Weights of a small GPT-style language model, trained from scratch on English Wikipedia.
Size: width 640, 10 heads of 64, vocabulary 12462.
Architecture: LayerNorm before each block, learned positions, biases, tied embeddings.
Training: 654M tokens, 9980 steps.
Each number is 128 + 24 x the weight over its row's rms, rounded and kept within 0 to 255. Layers, rows and columns count from 0. Numbers have three digits each. The size before them is the row's rms in percent of the matrix's.

# layer 6 MLP up, 5120x640, rms 0.0259, rows 806-1216, columns 0-31
101:130164113140104073129140116136141127105128151142134126115153091142140106128206128100158166120105
108:106113161090205123083094151103086109128127144116165124108123112152076146154168140128130163157120
088:106151108162125152125108125120164132072141108141083113132093152151099100116115175103130165140094
102:135145076114135088141116097152117174102134080109126083130132101116103155136116111112162128122124
101:151120102134109092126107157166128147140201120162122109184082135117123133146154102127118119128130
095:119107094115160182168147118147106158118119102125145101116103137146120122134102161126133124191108
102:112136145108171154132140131138173150127129105160142146093087092104115144128113141109116113140134
099:116108140160114121107129138159188149111146152122126131115095105102135102138124171095141143132138
099:133146109103138093102116120155172121141129113114089122103137157120087120139125109137129188149169
098:142137151119141131111116155161152144111159146100123121096106093109172147118088115078136125187119
098:129135106095134146111127101138150170133192080122146155089117102139127108119118160153131130116151
099:089148137118143129107112129180088145134144120104082134095117134111160132120134150104115126134143
104:117129087130100077128060121128146115134091145126143102132093121132155129114143146077146144117139
109:124058135056137143135087135109116119174161087119144126124132104045144134131114129128134109113167
098:183131137119160134088131107113151126154138126113121134106125159079088133129125090095110146115177
101:106112126151103146096172130124137162157175114119120107146100118114143085119152137153156144163093
113:104100115106114093104119140185100109170123138144118144186118063132103111161132182111148133181124
100:114112123127115128127110134142153107127201094067130083165109160102127118136178171139102101169150
107:116150137123135063142107089176207160147148096132106113129140131128133117159103133107113144098158
091:129124114103129135182086089136162073171123112141099125142129105129102124113113133165114113122181
111:124083113111099149134122119159119117153156125117146098130145120094137121130175140121125126110160
099:128129118133151115092110132177139119135130142133112112095084148111121134139117125117079088096164
094:118148088155122094165097123132111117165141098157136160118120130111150067141075127129134115125145
109:172130120114150139146113154128107156178121135143145146065136173080125126128144147128130116137124
108:145093125104095141132173121123127109122128121090167129137152127098087138106137103099157134145121
101:104166104116099126118093118166133147178168095126113128173106140114098127155118133157148134134123
104:083123119132134073107125130150102165126105129126099112132087086142065128123146149123111147138128
100:129143146102134080144115096142121139122135151168154123153150125145144120123105123098120188110137
060:111120084118145111120124083124121142175125093150133092110119141088118066143144133123135128157165
100:149099107137156107139103068130162109143128138123097113112114144138143133106153105104137126142148
103:169166108109109152105115128147125141133112069133112086144125144140172144125141095105152110153159
096:111143152140126096125094146118147094084124110130141150108138107145132110150154100112162126118097
107:159127109133157086082135117100175112111119130124177087102140145119096071163172136156142140109128
107:125159103122170128110121160157095139136149097136115118131105157121160133144071159174110126109144
092:113124114111138158104105109133093145140153134116146145131101124109076138157127096121120123158123
091:149090108134132114152099149145133151136121137119120121117164131088126117123089114162144147121152
090:140068091098143128094162136107121157153136139156128129138145096118104108138121169065176136140132
100:146091074094117097112101104136166143167087150128134111119169090128151111200123099082147127132164
094:120130091131154116121111117149112167126144104146175130114096103137116110129120127091129181125161
100:113184100154139129109125113128111099116156076116138063132112158096129108147127122115138124153179
105:136145140128103126148070134112134110099164113120136125163127117109098086175169144097166168131124
100:101102120106105128127090089121100162147138146143124106122114121126154134134175177116133091119141
115:177167117088131103109130127117149104149142154118121103129127153088102134144122159130196177144142
098:125146111163144159124177128170135147095121138118111131144107122116153067124127182099170136089110
105:126079092117125104110124119126118138139133181100107140099106087124177142175139150110122137124113
096:172114155131128127120105113117159137152109119120176134126117152141109078133124113105122156143118
112:128159093104117169132144135132127116109184102095143142098101134117124097137131111103166118164134
121:123100139091108111088138094129124103092146109130146128140113163152155118129177096135122126117143
103:128119103114155090123139140132130155091137078142143097088114164140139124148132123101153187107152
117:154130134107106127117126099130142091106093144121126117147111095107060149136106107166134134101143
101:143091108131169158116073088120105104114173105136125098096095179095132114139170112135102124133151
114:110139143126113118113115079119149145131124100141134089125123130102088117121124160176147130121126
140:156095093119132172100150093162163140138116110149126157087087133088119144117153124156142141149093
094:162108117151129131108135132150104141123176092112122111101136164124114090113165085112111149198178
104:111148134124171095156122137129168117143148105170155145124107059080129116131108119118143139119130
098:142130175101164129137144095115116135130103102116200061121100143147148118120126158127177150159092
103:117134134119165138091136151100123137137126074132130149100118133109180119127100122149095130142131
095:094093113136153127096128106089140124117144121120153087159122114118081137149133173121155121190121
101:110115102072126069117149154120153114105144115126106144082133078150118131172162136127099131091149
121:106129138080155134144136097144127100145137085147113111088141120124106149152208166097149113136154
052:140152153142131100096109130177140147153122089133103111152123123090123140153136132114134188116147
102:138080153113138089131119118125103160133097154133144111117110097111082141175171140134152139117107
092:108149099131108145123106132143125137121130123137127118114134174089141099154129111165105137096150
101:090141133123086165099154105132121130181144101163149140123153115083158114125118123128136146096152
101:135080095127118130127152119133148065147175124120118093129134172078101111125098170152124142124145
096:162160134102169133131085120134133093099120116136148155119133126130100131122160136137144137134161
090:121125141135135163113151102126160159137139103125158157100096064104175124131115121146191174107150
107:164163139128143166112169155107097103100096182139134160135141121110131129125111108078137120142120
100:105091080090132071108141134108135180145130110095120147094121078126125140149170130108142105143110
104:164140141130130099145138090175169172186148112104153156077152144106125110122124107120149154146177
094:102130151089189124116111128141149164112114124127131149075128108123123109181123089108121139100139
107:105100104107172105121116128089121129081184114084099118128112152105124135182157154135133149124125
102:117124148113091077071120169147121143163129147143128187115130136114076124109126133109115129142128
080:105151155098110112130127099169130175158097150112160118096146131112169110098133149153115138106131
089:152115078087116133145113141129108154142129102137081103109120135120140131146152140109154140153141
059:121131122098144093150148105153145136123154127114142138092144117151094107136131162122155178134151
095:142102089123102076134149121125146120132155150100118138115146119143120159113159184098143118127127
100:112109130099158109081121149140111131126121157121159152122142131114116117158109179135121130116157
050:148150122148121131133116103100139139119130144124119141112091071106122076147112166115161146148134
103:111112082151128127145095110136125152153184134139110090096118113115164169155152096125158132124160
104:092081126093175171112130109091122151167128063118129135149107130117151114133144135109142134130146
051:125084129125096161071106123174149149129153122126082090087111143127126144138145141120120145156106
109:136129125116119066128138127137155098086149096103144127101138101113112132139179114155112152090099
100:107136121121140110112137144137136181131132085120125090133119080136123137125080137103127129089141
107:143148120143135070116134132096098134081100133121162116131121151098101151128149113164159174106115
095:091120121152119095117094081103147134153134117135150098109128108134111075139179140091119108146127
109:129094089162126106101114116115094129104187159100139120121114116124099117163142120153180168144114
094:160119153142129125107142105140120160126163150121113153106126135144133167143143124126093161175132
103:104154116129204095090143118114109137120146156107135127066085129117177093148144148084175165138137
102:115131124145127149062138107151169149174144148163107133153136130117077103141122188125189162144137
103:106123135126109123153128131142147135181108136137129147177079107137171127135121140143123140119142
052:096110122107150119132113122135133159122111084149135077128149116103143102138133141084132163145166
104:138120080120131163155100146130185116143140128099114127185113157155131119153128159137174101133157
099:082093138140129122141093086145158137161107135145150147063136132123126151154159135093117161098127
098:105126125150104147081113121105137134132120114152125088124061168085164114128123175147126107131104
098:083102112109133115125119120161100137155150120133105141087093132090139158137127149116154115101144
047:152146104131145125081122120140115135132161122142177102115089117139139109136158110150165128162132
111:146133122124129152131093148131104175093127115094130081104125147122086148152143115162155104125119
096:148102138139106105129093082152107144155158120111078132109169121114153145118161092108135110148189
102:119121132138167158131133145109149117167114058142157154103115126124138087144187132132148140173124
096:139138107134134113164129096159189116106140115123148036138106144097104095117122124176120108183102
104:109127115130140121120048112134157118178115124147079098115099121095092139139143177154138158146130
098:098092078121169132123136148134146158097151156103129092100147146129131107135148128113135114116149
098:148106149148127071146129136128151138062146114101138146157160109147112106120163142127139132088097
096:141115126088145101117159139138096158118134123101114082136125107132125116214084116120133172106127
070:140115107130111161158132092119128129160130120175186137132099091092186147134129107163164138144133
094:150139075078136127133111125162142137138152123130110126138076140108080117195207127135138129167136
047:110129111121161133096143123145133134133142117121164130148094102132101126093166109115149169130096
093:128149101113171092140137102161136171142169127132120139143122125115154124135105182134127162144124
086:082106101134118115127137148132096142172139145119140140082100113124134112114089148132172104092132
103:114134104138124125095130134177136144121137123119111131135117116122165101122095150155107090148116
117:110084120091130113132121136097127100123082166135126107121127101136134153149144130136107140138116
118:139178136121097128155120127154112147136125152109116126110110106104135102127125168110127114128110
091:118092086132127124152103114140119108142131122124129101134122122127134144164156110169115187092128
099:130089099103123146110141112183121171154153108142106127112068181131157127132146180146137131107123
108:142134133159107071145087106122122116146090118127149122088132158092127124141146120099131164142134
098:159079122087151078167099163143117127087102144113134097114154116139131146162118172112153133081099
097:089129108127142101146124186119139147137126120113151141137123085125096175135095127138165175104117
103:103101104118125100107112115101129127156102098156145132138076093096092093138125181109133155109128
065:107118108090163136093127144120158128103133109098101110105100130107166088128129149144139170129157
096:136129150111154126130109135097149127117125125150098135083138130096122108144158139132097113129117
107:134089093090185131133092117145149171174161123141126148116091069111158110168113181117114156144123
080:122100112120161149109127074126142135145151148101135151178075136131085141110151093123129112189144
092:092101113175115118127125171109113125114120096119153123112137165109073127134148140168146113170145
093:141101127092172156108127100122174094128146103144115129107111151117109116120164111142131133162137
097:140100135099120147108125167129136150117107149147139118099138108121115119145099131089143127113107
092:155085118127091102106137116127109130125135109147142125106131154106118133136143144170134136116152
097:142115159152128159116123094128145116096138111139180139140111106133105142137147108142134136116154
102:155106137148138159152096110129124124108180099123134085183086114109077148158121130095157124140150
097:134102142116124130149106107148150108142159118090106112107135125115144139136155108113138103150164
100:130078143111122135118132144120137139167159094092110135098120099120129125124129192079117105143132
111:136118129128129109134116130119144134163158098148126113120126137123136083139131124138159131101146
098:124146123107156144142101088137109145100116131109156126125137097139135139156152155091136170146108
116:132121091093159137135177143151106194166128076107169141105117129126143107163120146133146139107145
098:108130127147123150132118096162142134111185132162095139157143137120112083138125181127128133122128
091:130140136095133121134116151095116108145119174128137144121101067139144141114122084117108127115132
109:141120122125139112120116140097165134072125131095121083119156135140154131153108128122109128139153
087:097135101125135125088151089122133174150113160099134111088145187114116148096121157114139119120128
120:120079126143140107067153124160128142061132138130145110144113091114146094154113148137092175137137
097:144147146109132116155157132131168161127117100105158128128124132162108142119131121126122134156145
094:115131123118113059123135111128145127083122140133130109083144156127115132115162126100134140102127
099:117134148105164101101135116171152120122115095155117110109134126137104136126178095130133139196130
113:138136130097124093143137141143087142113139145117084104090139146110132114121143162116183160134143
119:126098133116146140107158121157135131146123119101136134116151134108145142152154124101102121163156
102:126070062108109117123096087137154129187156126129094091122133117096079133141147146118148110152160
100:124162075043152114132144110159158125173094093127104110109120182106162121153116151147119142140132
108:132123145093132171138091136160130120188132135107128138135134112117154134161135132123130166118138
094:132114123091169166142098149161139167159103141118141107154108127162127104141091138102130117133166
110:114139132139188117089134093127105147149143114104114091135086111133141133146148136172131123113139
103:120137077094131096114135153154143136133104143126144144147147099127111129101100177106146127147178
084:069144155146139141117118140102141140127155120137151110107152163104104124122108106122094115124102
118:110112112104118154104120123143164129142195159096140115118164113130124090140135137100130161148130
108:151137167138153131092114124108175142077121126078151097139145141125107142137136127114127131136096
098:121128127136143156156122150138107105136185108113111109166142126128098133139150129118138121120122
099:172159083130117084123109106129098144124144110102109075123092118139144124115172091143157121127133
101:104150118134152120126070162143148117106117091100105094119130135127085136160107122147110105135171
108:159075120097119136089140105175130199097159132120114076140119107128117132120132144144161145182106
098:133146106131108139091134128074090129108143132090151144108125188111102115127158149158132138127127
092:128133134119172096124175116139132135150158123110139164171148167091136119142087153177143141086157
086:114143106128154164124127130109131131148174130113098162161150112096127136125161083059172137123150
111:089101058138135102108103128143141113144157117133134128093082146104153101150144155161141153113132
106:144109134153135101105101143093160149126104131119172086114126152135115161155142150117143115113126
093:104162132091175143136092127154116136149116150116110138102133167124146124179123118100150127167145
097:118125126115109133126102054107152110160150120145114141118125127123155145118176173125131144115141
126:117112111137138111100158130161084124137125145111150132116116100125164112108151131140106127130140
103:154065110114113155125144134147115141141171126105139088140096177095134128113139117155128142142151
101:119120134098137073076076164138127190125113103143132111114070155128122098165141130130115157132114
088:142158126066113114121114090183148164139137131112135141111146112122155098154116139139138139103144
086:117121128120142156104119113190138114189166121107128135127133149113139127143167110150133144119107
097:103118147057138144137117115119149132138133135162154140100144125113103144117141179125163168111130
091:138099107102147149171134121166119143144137108077102107056093128107157110139094121085142135166116
117:110122122133152045124113123149143153115161111131153125136068074108110154099086140101153133115129
108:107163051132122135156119131082147156121172096141152103133120138105141109118141121133155114124174
105:152098141156138102112110110102128159125135107119104105112109156116076145151149117122114162135132
109:144176155118133115159128122122147181091164081095125114100127127098183080146146114113140131088125
092:128082120128187091139100149140108146105096107106140108168144151153117124138150150136146138129079
081:087146119072099118104160115162163169174161113072118116123125106124145115123090102128132121087117
111:151124093147129104135099101130124158092153109121129112108114126085092144124158126108133152143115
096:148145062082134103130134145171184128132072132126123119124127094152130150152112100096120155103128
100:091148126140129135130126154184188100150151104076077137110150118136130068146087146100140157132106
102:101150098090103109130124149106104124110143106117167125132137118120098146168170148131102120127096
107:164122128108110116153130099119147169148143131115175094096094144136089119171150131139129113128147
101:108111105092101071157098107106146123156138082150122115158155146105120108141115142067101099105140
098:149100133124121103156110110125122143086138119114153126126095130140116133127157117109099120138115
116:102091121119135130155128098180141179134146102107103122113139098113122061171139123104135133096108
098:142125103131146145103098101138117146181120146116133133127115115092086097133148123093113140108163
095:141083124115134172117162115114114091099108118113160113134129117137096131140133154134117129109139
108:156119144102110099109117126105144107102129116124138141099157140128125114127152140108115121159140
052:178115129094165149133143161183134126143129126153125111115095153103088091120084142116127146161168
111:126132110107156130124115138164124152175139109102162142158084153115113113142120161140129141146118
095:185122130129166093146150100122182136115099149164165158117109074133130101114132139110117172159108
111:103147128125164110138100086159134124166122052113136102121119119104115143137137130114147116100115
112:135156149127108158097134140108106122134142142136142106125146144114122142127102094111082204135142
106:085138084120125096114124129124147143155144116126086147115144072108139133114130110122148147122141
094:091106141138136155098143120100153094124121099121143155143137098129131113141131137128077111162138
109:138142118105138123098141112131128127145132136094136107120153116167096149163119173097152137136138
081:138102123141142159134104150108166138118153116141116151140152141124151133132150111104141143160145
095:173073141082118148146148065111141132119156142109179112155142107133087135113151124109144118127124
099:152112112127134115107124124138145112128162103095111139138154177121141073162144138154127151172133
097:120152073068160133141155138170170154123167125093120132090117128100126110137115130102130150130123
099:111161105122190106141096121145124133113158106147104109072109146098108112140100124087090141103134
114:126111094080109132149171155171156176128152107111147079138123082115105089176097118099158133110132
085:171104116105131096093154098139115111147137149167106113151113152110177124120103147106134139176109
118:136112096068130172095123118122157106116133148143127114052107119111102140110163145133139115175164
103:140115131119163095159147144134101152120181133166143107150167123121126106140117152118121130145164
112:167126140138127110105066103116119106134129123141119144143128163137098129152148135127120150162172
099:125131145142121153141135138130141132157132172148108134133129148112124094126125156074105130138128
103:113141117120117121112139142156119132161099156127114120091107106114151070152121159124108155138105
123:175119093135149125139113144134128166158157110101135127108150094146127121156114141159145093123164
098:137115142059100090117129113120096146129094132130109120119153113097120143146136146127127159122130
118:149119114132149089118120111161173183159157125117158108113126133127119130148124127151186153151120
049:128129131120156158147132145175144111055115119117170102124118121126100115123102181129129159139128
098:121116106137111114085082127138117089120137080105107158109132138134087125130147178120173108136130
105:149130143129105099110154111147121140156175128127145117132184129105139129110100098103144139128136
099:113082140107105129107085114106120157169169157134087123108132137118164140165145148151143131104157
088:124091138152160148088158119140109162109129114120138105130124169121140114127061165144134129126114
095:104175144113177131115095076121143140159091141128111139169098057119134109125134133121132160165156
105:109127104115139118111121135115129162128123124103103099119135161138118140124128119147127108168118
094:170141120118127125118137116125131122152132095144172144095118098102113132098123152078117120118108
081:128118106111142120144106136138152125137096142091155121139126128133107103103120115099113144116069
107:080104122141151148125121094129139121131133112141134118122089147127108139118109118080102151133149
101:111122069115135144132133110141127112126153145108121094109138095110114105135105138150127127145191
094:088067073104117146146114105139129120134155084122092161142124109104076117145112125145168112156116
106:157110113128098162145132145086170058107105119112145113089139123114079143125143115119138114095123
105:112124107120114097115143141125117155120103124121124103168145135123100081153128158131126147105141
100:129139145134117108114142114151110149148109140127135126140130093122144126120154168134153154113148
102:133112116095158174122120161156113104135160070145192142132089114106138153125112175141110152165135
110:147125119133115173104132186130096131101122120126144138156153124124113112100107158139137108160128
101:161125114119143098132100095157148120131167070109145131115151111133100136172173114122123128119127
109:095137154104158108132154120125164136156129106100142138049154151135127116154136104116141108152134
095:147147111123156136147126135125120121113105147103115134137172118121145115134133162127138139119118
056:147123107096119116089097077162118117150151127127187120152102128102113106149139141094131106121144
095:170121129101091090148131136103173155160130166122147123136127117116111115128127142083175151167129
107:140064144116122120092112136124096115172130150138134100128132103133168137128172178135116115109103
098:122121115142144126113125096145122112123178097129132115102086141093128150133150161115150168061129
112:168153127111152112102112107124115171120130144130159126122094124109107118123130183124107147116103
095:128148112114123147171101091111132100185155108145113151125101127134095065116109169139109165129156
103:162120140116078118147105099141138124164142160144162125099125070095134138131149143119167112130140
098:136097095090097095123093122134146100082094116120141128105138129102141130135176101089071127151122
112:139136084107139104169106127135123154132134127176104118146152138137095132166089093132136152118106
097:102129083122115137134124116161147176141149085139110144165123097140130102143085172088146149133123
102:131112116125126117159135149151157146134135093142104120158132092107100102124113133111157133107165
101:144120112123159172088147126115140157081165135123173128117125148121140103136145126104151123136142
089:112166134124131175105126124102134097097168180095150152079127117102131083152131114115160120099130
104:179126134115119116154138099151142131117158108110152125141128092133163110135153168133122107132099
104:139119095073175149132105119138171120108194130132114099160117115096100117145122121119149137146153
088:173102063121124145125123124175149139151150133105156134147166119120135121127120133086147118091124
104:137139109135140126124144150166105133109126102176140127103122143093078101160139180145121183148149
120:126124124153103124142093095139104152143171124133116113105101157096100103177124129140134174112134
096:108110086100135160130129120172123181160138135139116092110091098099144146115131183128102126111130
095:134122125138100122080171076171129184142127115137129134073108138048127113138155145121129110133093
050:133111069119161153128095140157127126154146123102120147128158108092141137111138179141127138151130
112:148091120130140125133122088080141122092146099137130106124119162124080137164105107141099129158127
106:136130112103164172110151130156121129135155130113120125156097154094103120118119090095099173145146
104:140104141101141170107125121128120121104134139116175133122107131136138116148110136130125103135141
090:062142123130147187118106092132096155140124152134090121149114125148147124127117134117117132104099
107:159138112127157113116139140136154151170128135156126125113144129110135095123087142136123138183094
099:166119152109120112094123126139160149128133131133142132082102139128134114106150155122217146178143
096:140107124093147154148156146130187136140124118076131112165142133134138144137135154159117121130115
063:137151098079135106093094106169134173156144138121132127100105150131137090132135128114140156155149
094:120142137114138158119146122101152099096128147087144101179129092170116145146152122114104166180135
091:116115138148118098109147122150109160161132106100122142142156129132190130108088141144185117113124
097:112111127116119101084101133093162158161118097142121103117113149093126130160155137120132099165130
097:151117129136131148110148138137138134133116093100129128134133105128120121130111119139123133157106
103:070118117099134126105159155122123119089119121150141167119166127132107086177134161138100155122161
097:163131110122132112122130091126138115128132133113137137125150145155096129142144165104108114144173
099:138130143140136153087119133138091098111176161151162100120142142120071108105135110156112167132153
106:102117128120122115123109069129168099117145128162137126093115166143135106140117137121098136134141
106:143083092115104068121125110135158111136181108136147081154151108095067099127165152096107189154139
096:112103074104128118138134125164127175154172122133112151116144120113104116108114115087163166114143
106:131134133139124142069139119143130145086096148140125097078132133131142140133139168105112130116128
124:128086105134125072139114128144133126142116107110119125102139121113103074133128124131171130128115
098:138146064110122098138162115112123121134190126093111118137150137107155137140130111147190161135115
099:109158141155142128073146135114140105101126133091116087147085120141094112165112135128127157135141
107:108101153134149098094082154162129132166156132155091141121115133115153112168114135118134112161126
092:115088131122126121133144115096135121116132082098140125155146127168109106124146120148133109142088
099:107126072142114149107168099148124129181131123103088142119114128090115080091121155124108137127098
093:138132142092103114098127123144098159136133159094153127096131149121133120139162154142144118100150
103:119115127088143135135126102138162094130141124119111171127113112120114161147117184120142100154181
110:142132150109122139143120108096149119143123085119131113096113171131083118128167119116139152113127
123:157153120129155137110110116106121176113146143107153131129120152148126139120131130095151137162135
104:145104145120139132058133151159133130103136118122147067132120147113080125148143112115114130158134
099:163064140141120147122112148112113165131124065116114104133058174125111138150162119148104142179157
098:133153113120119135106132118115122102118137102139094148116127093132101112147120141101140107112101
102:120090140082134109143071099134192104118105110105105101124107159120114116134149141141129100121182
083:141156110122134118109134137182136172139138144123185106139131086134150107095154143086131138165097
100:141127118140112107161118122128090140146163070117090096133103114105084111112144128121150130118105
103:091149133122155130126114094136126126114147124114140147142108111104093136138109147112143108123151
111:087142113130093146102156142143139136116130160153152067147110107135123139144124159120141157153125
096:137107096126160090131108111122134102150120084082113130118125097114125139145145152115145089131160
055:129139117099145113127109100131122118172160116123154102144115124097105136131132156123133139119134
122:172145080140128144128123135130158173107136112117127135060131128135119128166120118100129128107183
086:104134134100134125145128105149148145129108119116174140127153133155117124118130138099128150106124
103:109112114132138131106129114123117121105096141124120088103138128117096122147127142137124105172124
094:134135094093168152153117070090156118156145107094139111104100125118112128131124136108094179096172
105:093144106122123126069122119119106103108118102111147089128089107135095134125149133103112193087135
107:138162107145153142116126151142115127160161125136132101147111131105135098121089132127117144162161
063:142103122104156104126115124185111123119146117141130127126128148127117114122117120104163149093109
053:096135090119126162108062122193164138143120081108141160102089154113090119106141125125139125139152
100:155102100114103134155135151108133166169200157097120109066134131088140093144137143117130107168159
106:159151116154156117129121111124171143120122115144088092064148133146145133145115152149114124135142
101:110129088124189122129119131123121158125120126146140129141092154124141127130116125129145143109109
097:129110138115141154107143095157086100114132156119154154151146137089190114143076092155125129124097
094:146185123085115126125117109127115084111129145107137138141119112147049130118184124121144198145154
107:129150100078120098140137139142099083124127092084146147163150084137148121144142163107130159123143
062:107153094121125125127113093160167148126155108107147089136118136114138115134095144126136149125145
104:109123129164112141083127128121129153105121090106111120108149108116127123144138107066175126156138
108:120102113118146153140126143136114131144132102143122116066113113132144134121160143151143110144130
102:145146095050107085141071096102136122107105100095118150139094141157124133160171144141115137152127
091:122118013136125121151093151099173087126149097099105099122108110106126099155154131119130126088117
099:136117129093148128074136119119144094164137122149116111135129160130133138105181123099117110120191
109:148133091098155105108127087105152123122110143122164162146130101094130124129119145164151109137135
108:145169123139150084140101113123140144159137149120120167138122097113130130144165129086126156134133
095:069161111107150123108117174159125169107083092094138142103117105135165104130147123082168159111117
057:160142090092168124106094097143127149111129113125132115083116146142143132123119145134137156161118
102:118133107109118162095126125166095131125162084102129129069116138116134118125120094131129131136124
103:124132116115144120146134154114164115139093101139144156142095108134149152145154118115139100101179
110:131130127130142133114123128140122141083147097119131126143125102125095128113172117132111139139143
108:123117128118157094116103152163140163180122138129121101066154113120131128180140166112180078113202
088:193100132116130132114126130136135107103153139119102125122103097117132137093125114112120082119166
095:155098113140110106135051066154132107162109117137123141132133108136096113143119156171104106109155
099:180122124108172149128135142141110138145128104168152156095143126115134148163111127087103136152210
097:110126152111111110150149088158120143087120111109126061147079127140122119139096110108111151164103
100:176124104093178111109184109155128170093109146126169125109112104105170121171124131160150162133133
099:067098155114163159128161141109127140082136128150154130159151133150129130114095144133089117140105
095:122169144129128150059117116084130150157134094140126128115123147125105143113146149141125166140162
083:170083119147115152116129152098115127125165099143101086110114170126142093159144090150129114162106
105:136193115092143122103100155121118104157133152122084117107127169132142112162151088082127138196141
106:133136105130129135137096090090173119136136108125117114148148136117102149112150102164124117118124
098:175123180122142083174103127144098144132130125143157127135131121112125091140182197115128150173164
112:101123121154073115114124122094131119136145099152116096121136110062092151138119120162119130104176
094:147173129143153107094083160142115154104158057112163084150073105131107146153116148110090114182137
104:143157097112176112151084159102156133134150141104090076088116195152099119115136098119164130139106
086:155121128108118128112126142127136122117126096098110119108138179150110107145119114145114110135128
118:120129117065155102134104104125147099099115111128116080105135124111117148126116144142105151113123
096:123117083110114089126146125130106178113113122110135141146119150080150104124151167102107145129105
099:118138123118136173140134142124150085129093112115125168091122165131122123135139125094115111075138
103:105125106116112119115144145101131145127101135149172120113112151117127128140102154107143162109115
098:124122140105159113130100136131122156099160109122146138096138124092169143119155161094154145121147
100:162158124093127123164099118147132155163126147145099115128082118110146118141139130170088143115151
105:138147105124123089113103110078125092074108141126148140172097080152138135137119138141133139107105
104:092080136097152137126118131130123187177142132099132118112102130135139117147147138135146128185113
102:097119124128161112126158146119085139125115139146125140099148131083153130163137157133150101128133
095:109130115124121102116083182174135106070180147130171127137100139121107094125176120124105129079176
049:116115130107139103115136132126152135112143101132142136133122139114135120133152159110171144141138
099:136084170153167162104117098175083131130134125117133102128137113149152132124154129148108128117158
100:139163105146139119139137144106131132090113149130121147096157191082111064143149158117202134104147
099:143145136121135167142150124140160152114172110125132141082131140102129113121105133139148124123117
089:116177065123129132119139154146153129124125098114102108113118150128132104163126158137126129154142
099:151173126120110086114080146117172110164151102110131087149158137101143119156139137130160116149141
101:126108127114144095136108127208134130144140150126121141104143114052134121138114119111151162138167
098:160079123070139091147107138139195129161103066153130142164132135103094119148115135164149130151126
101:111159140129115133088153146119151160090163117135130077145123128126139142123164172138134153163148
103:180122126111127170127134136119163163167140089168129157132115095099142139093124149119126132106186
109:189094148094133108138121111116133147128117137133156101129128078114124126149116120111114138124148
100:121173084121099117123112125116115156126122120093112140131155120125130140163109144133154149089140
104:164141144079153108145120140142143170127149140130171102171127092138118141164140110158136115118179
053:160138131105128101114140155140142167092128143131123111119121106091143112150187162104111132068124
100:143093076146129102114084137143136173132128165143104176069123162129101121158115152107125168120144
106:109152106119153110141149161112094139129138136156147072123105146092135104139142131106105190113124
101:114103059121132129121173148129138166181152080102148101141103146102149128102154137116109127108130
101:112123124136228133113141133131157117110125134098115130145187137154093122166161142125160136139123
115:136108152097087078079090133129159112121166074122109075122104128103102103147150113149143107147132
096:160140131127097135115136133094100109121098157141119143141114114131133114169124128108090150152120
050:113134121128158148104082105179132160163135100114167108134122154110143142109122168092134137151156
101:103151149102166127106110082134172144113161111133138135153119133127106115109162126122111149166122
094:127163118126119155098145054119136141148146138126172157121171148100172123123126167120145156165108
110:144124145138131095127124148087141139108172097100114147076147123146105121158131137131161146174108
099:129102074142121153150134137124100145097175053113104096120135137122137102125111095130152115107134
118:132147104096122112130106136166107139129125135172143128106121119098141122150133146143149146150099
083:086133089130114138114136081164130132156126124136122149113082112110143116118099123137082128116138
099:122133100105125111112133108129138080122136068103140156100142084099100112141142165074100111095129
103:102102136097143118110150131111172102145129055120155113153123107081086120154111133141126105111130
095:123129120114166074111088098144119113130137119124124094056029116111085119143162140130130106146176
084:150106119111127126126093124136139112084126120137132140107101192144116110118213153140130130155166
059:106120119107120100120122105144092141117166087119127115115095175110075137143131141142146142159119
094:138099126146113152131168107151139149133154120100146128127118124077119140112115126125124151141121
089:161108120095144100122123123180121100107181143125134139097161165109182126122142133082131139116143
090:113122107132092087154088109169148142171119113120149137130073086130143125125150123162091137139127
102:141146130141173075128152128138106113127106123151144133057102151090111121165138112100121164172120
103:088116160124130123098118153232167144132121122150177123147155145106118101133126128126081112135141
088:111134137132141134116114082107137137134189133079179108135149171086099134124075117153137124153111
097:168063106092127091173076130123123156126125129095116140101155085099113151147094132139164126125116
107:168153135128122107074129125181156156103115116144111141135138082128137063144147120106161115121128
113:114158132122127117042050135155142150120133102147131128173121104155129079125121102150129117142193
102:110122132132176135156116097109123150111112088111080160091126128118125125142137119130107142133128
104:169129133074131095129073070159135152141119089145102093115155123140164097124175111131110120066191
102:130124129158099126132166113128107122105139108128126103116144151077148070145140138165105105145167
093:110111143161111092130154167128146100110124129106162126146129163117112106136122107115128143151143
052:132130105124159139079100099086146099130155101137122128121112154090137119139130133140170161148144
113:128147089113124111131127097167112159125121077125105103125109115097173092139149133128158169129127
105:128092107136118140135129129094153118156079103155145139134133132122104133145117140128136111139143
099:160139131132151091085137104095125162108152152105150086095108108128123129136093158117136127153121
090:167103117152120124174126085186140144160128127094139080119123151108070122110109124109134162162140
106:115123095099133139133052138168195074092157117116122162146109114122090112135103108121126143132149
083:157134133117111129113099081143119095167178102127178137134134183116141120154105147124139130104135
100:129129138145115092156116122121152101168164125121122130145131119099113147111093181129110131139113
095:115139115096141119115158112101127179161099135172163110111090120111098145152109141127177159128112
108:102154105127164117116105151150142113110164130121143122108122125101141134118168139094109142126138
107:137111122154123168092120111120107087119177105135130137077147151116110141155155112156097150165152
115:142150147087135096132120076157140147143097130092130143103147131126096137155113126119158150139144
102:096164114085164108086119115116159089130135130118140099164144116146100143176156145137138151144150
101:176169133090143086124099133133142129111132147126172108114139091141136122196113131145148127114141
105:110130138139141118093112125148115105094122141146143148142086131116160113160146119061130105139144
106:164106091141120122131114112108115101139093093147107096079121107110150148128194151114180130124151
097:150181086132135100116146096112145168103129140144147136145117134113110152131160098136125127128110
105:156126125114164145161133108110115154105134096117143122152058128132133130116127114111171190155104
107:120118106109133109125123100108125108114188128138152097099126157141127113123122164129113113128134
104:139134139082145115115131137113123117134162119079137144133122101100120164129120142155153146132147
106:091156117130109165112124097143161128090116117115149149139143082135115159142106114084129153117098
105:147112130149147100122124127127157135112127119138094112112123060122133124125121128122124195112127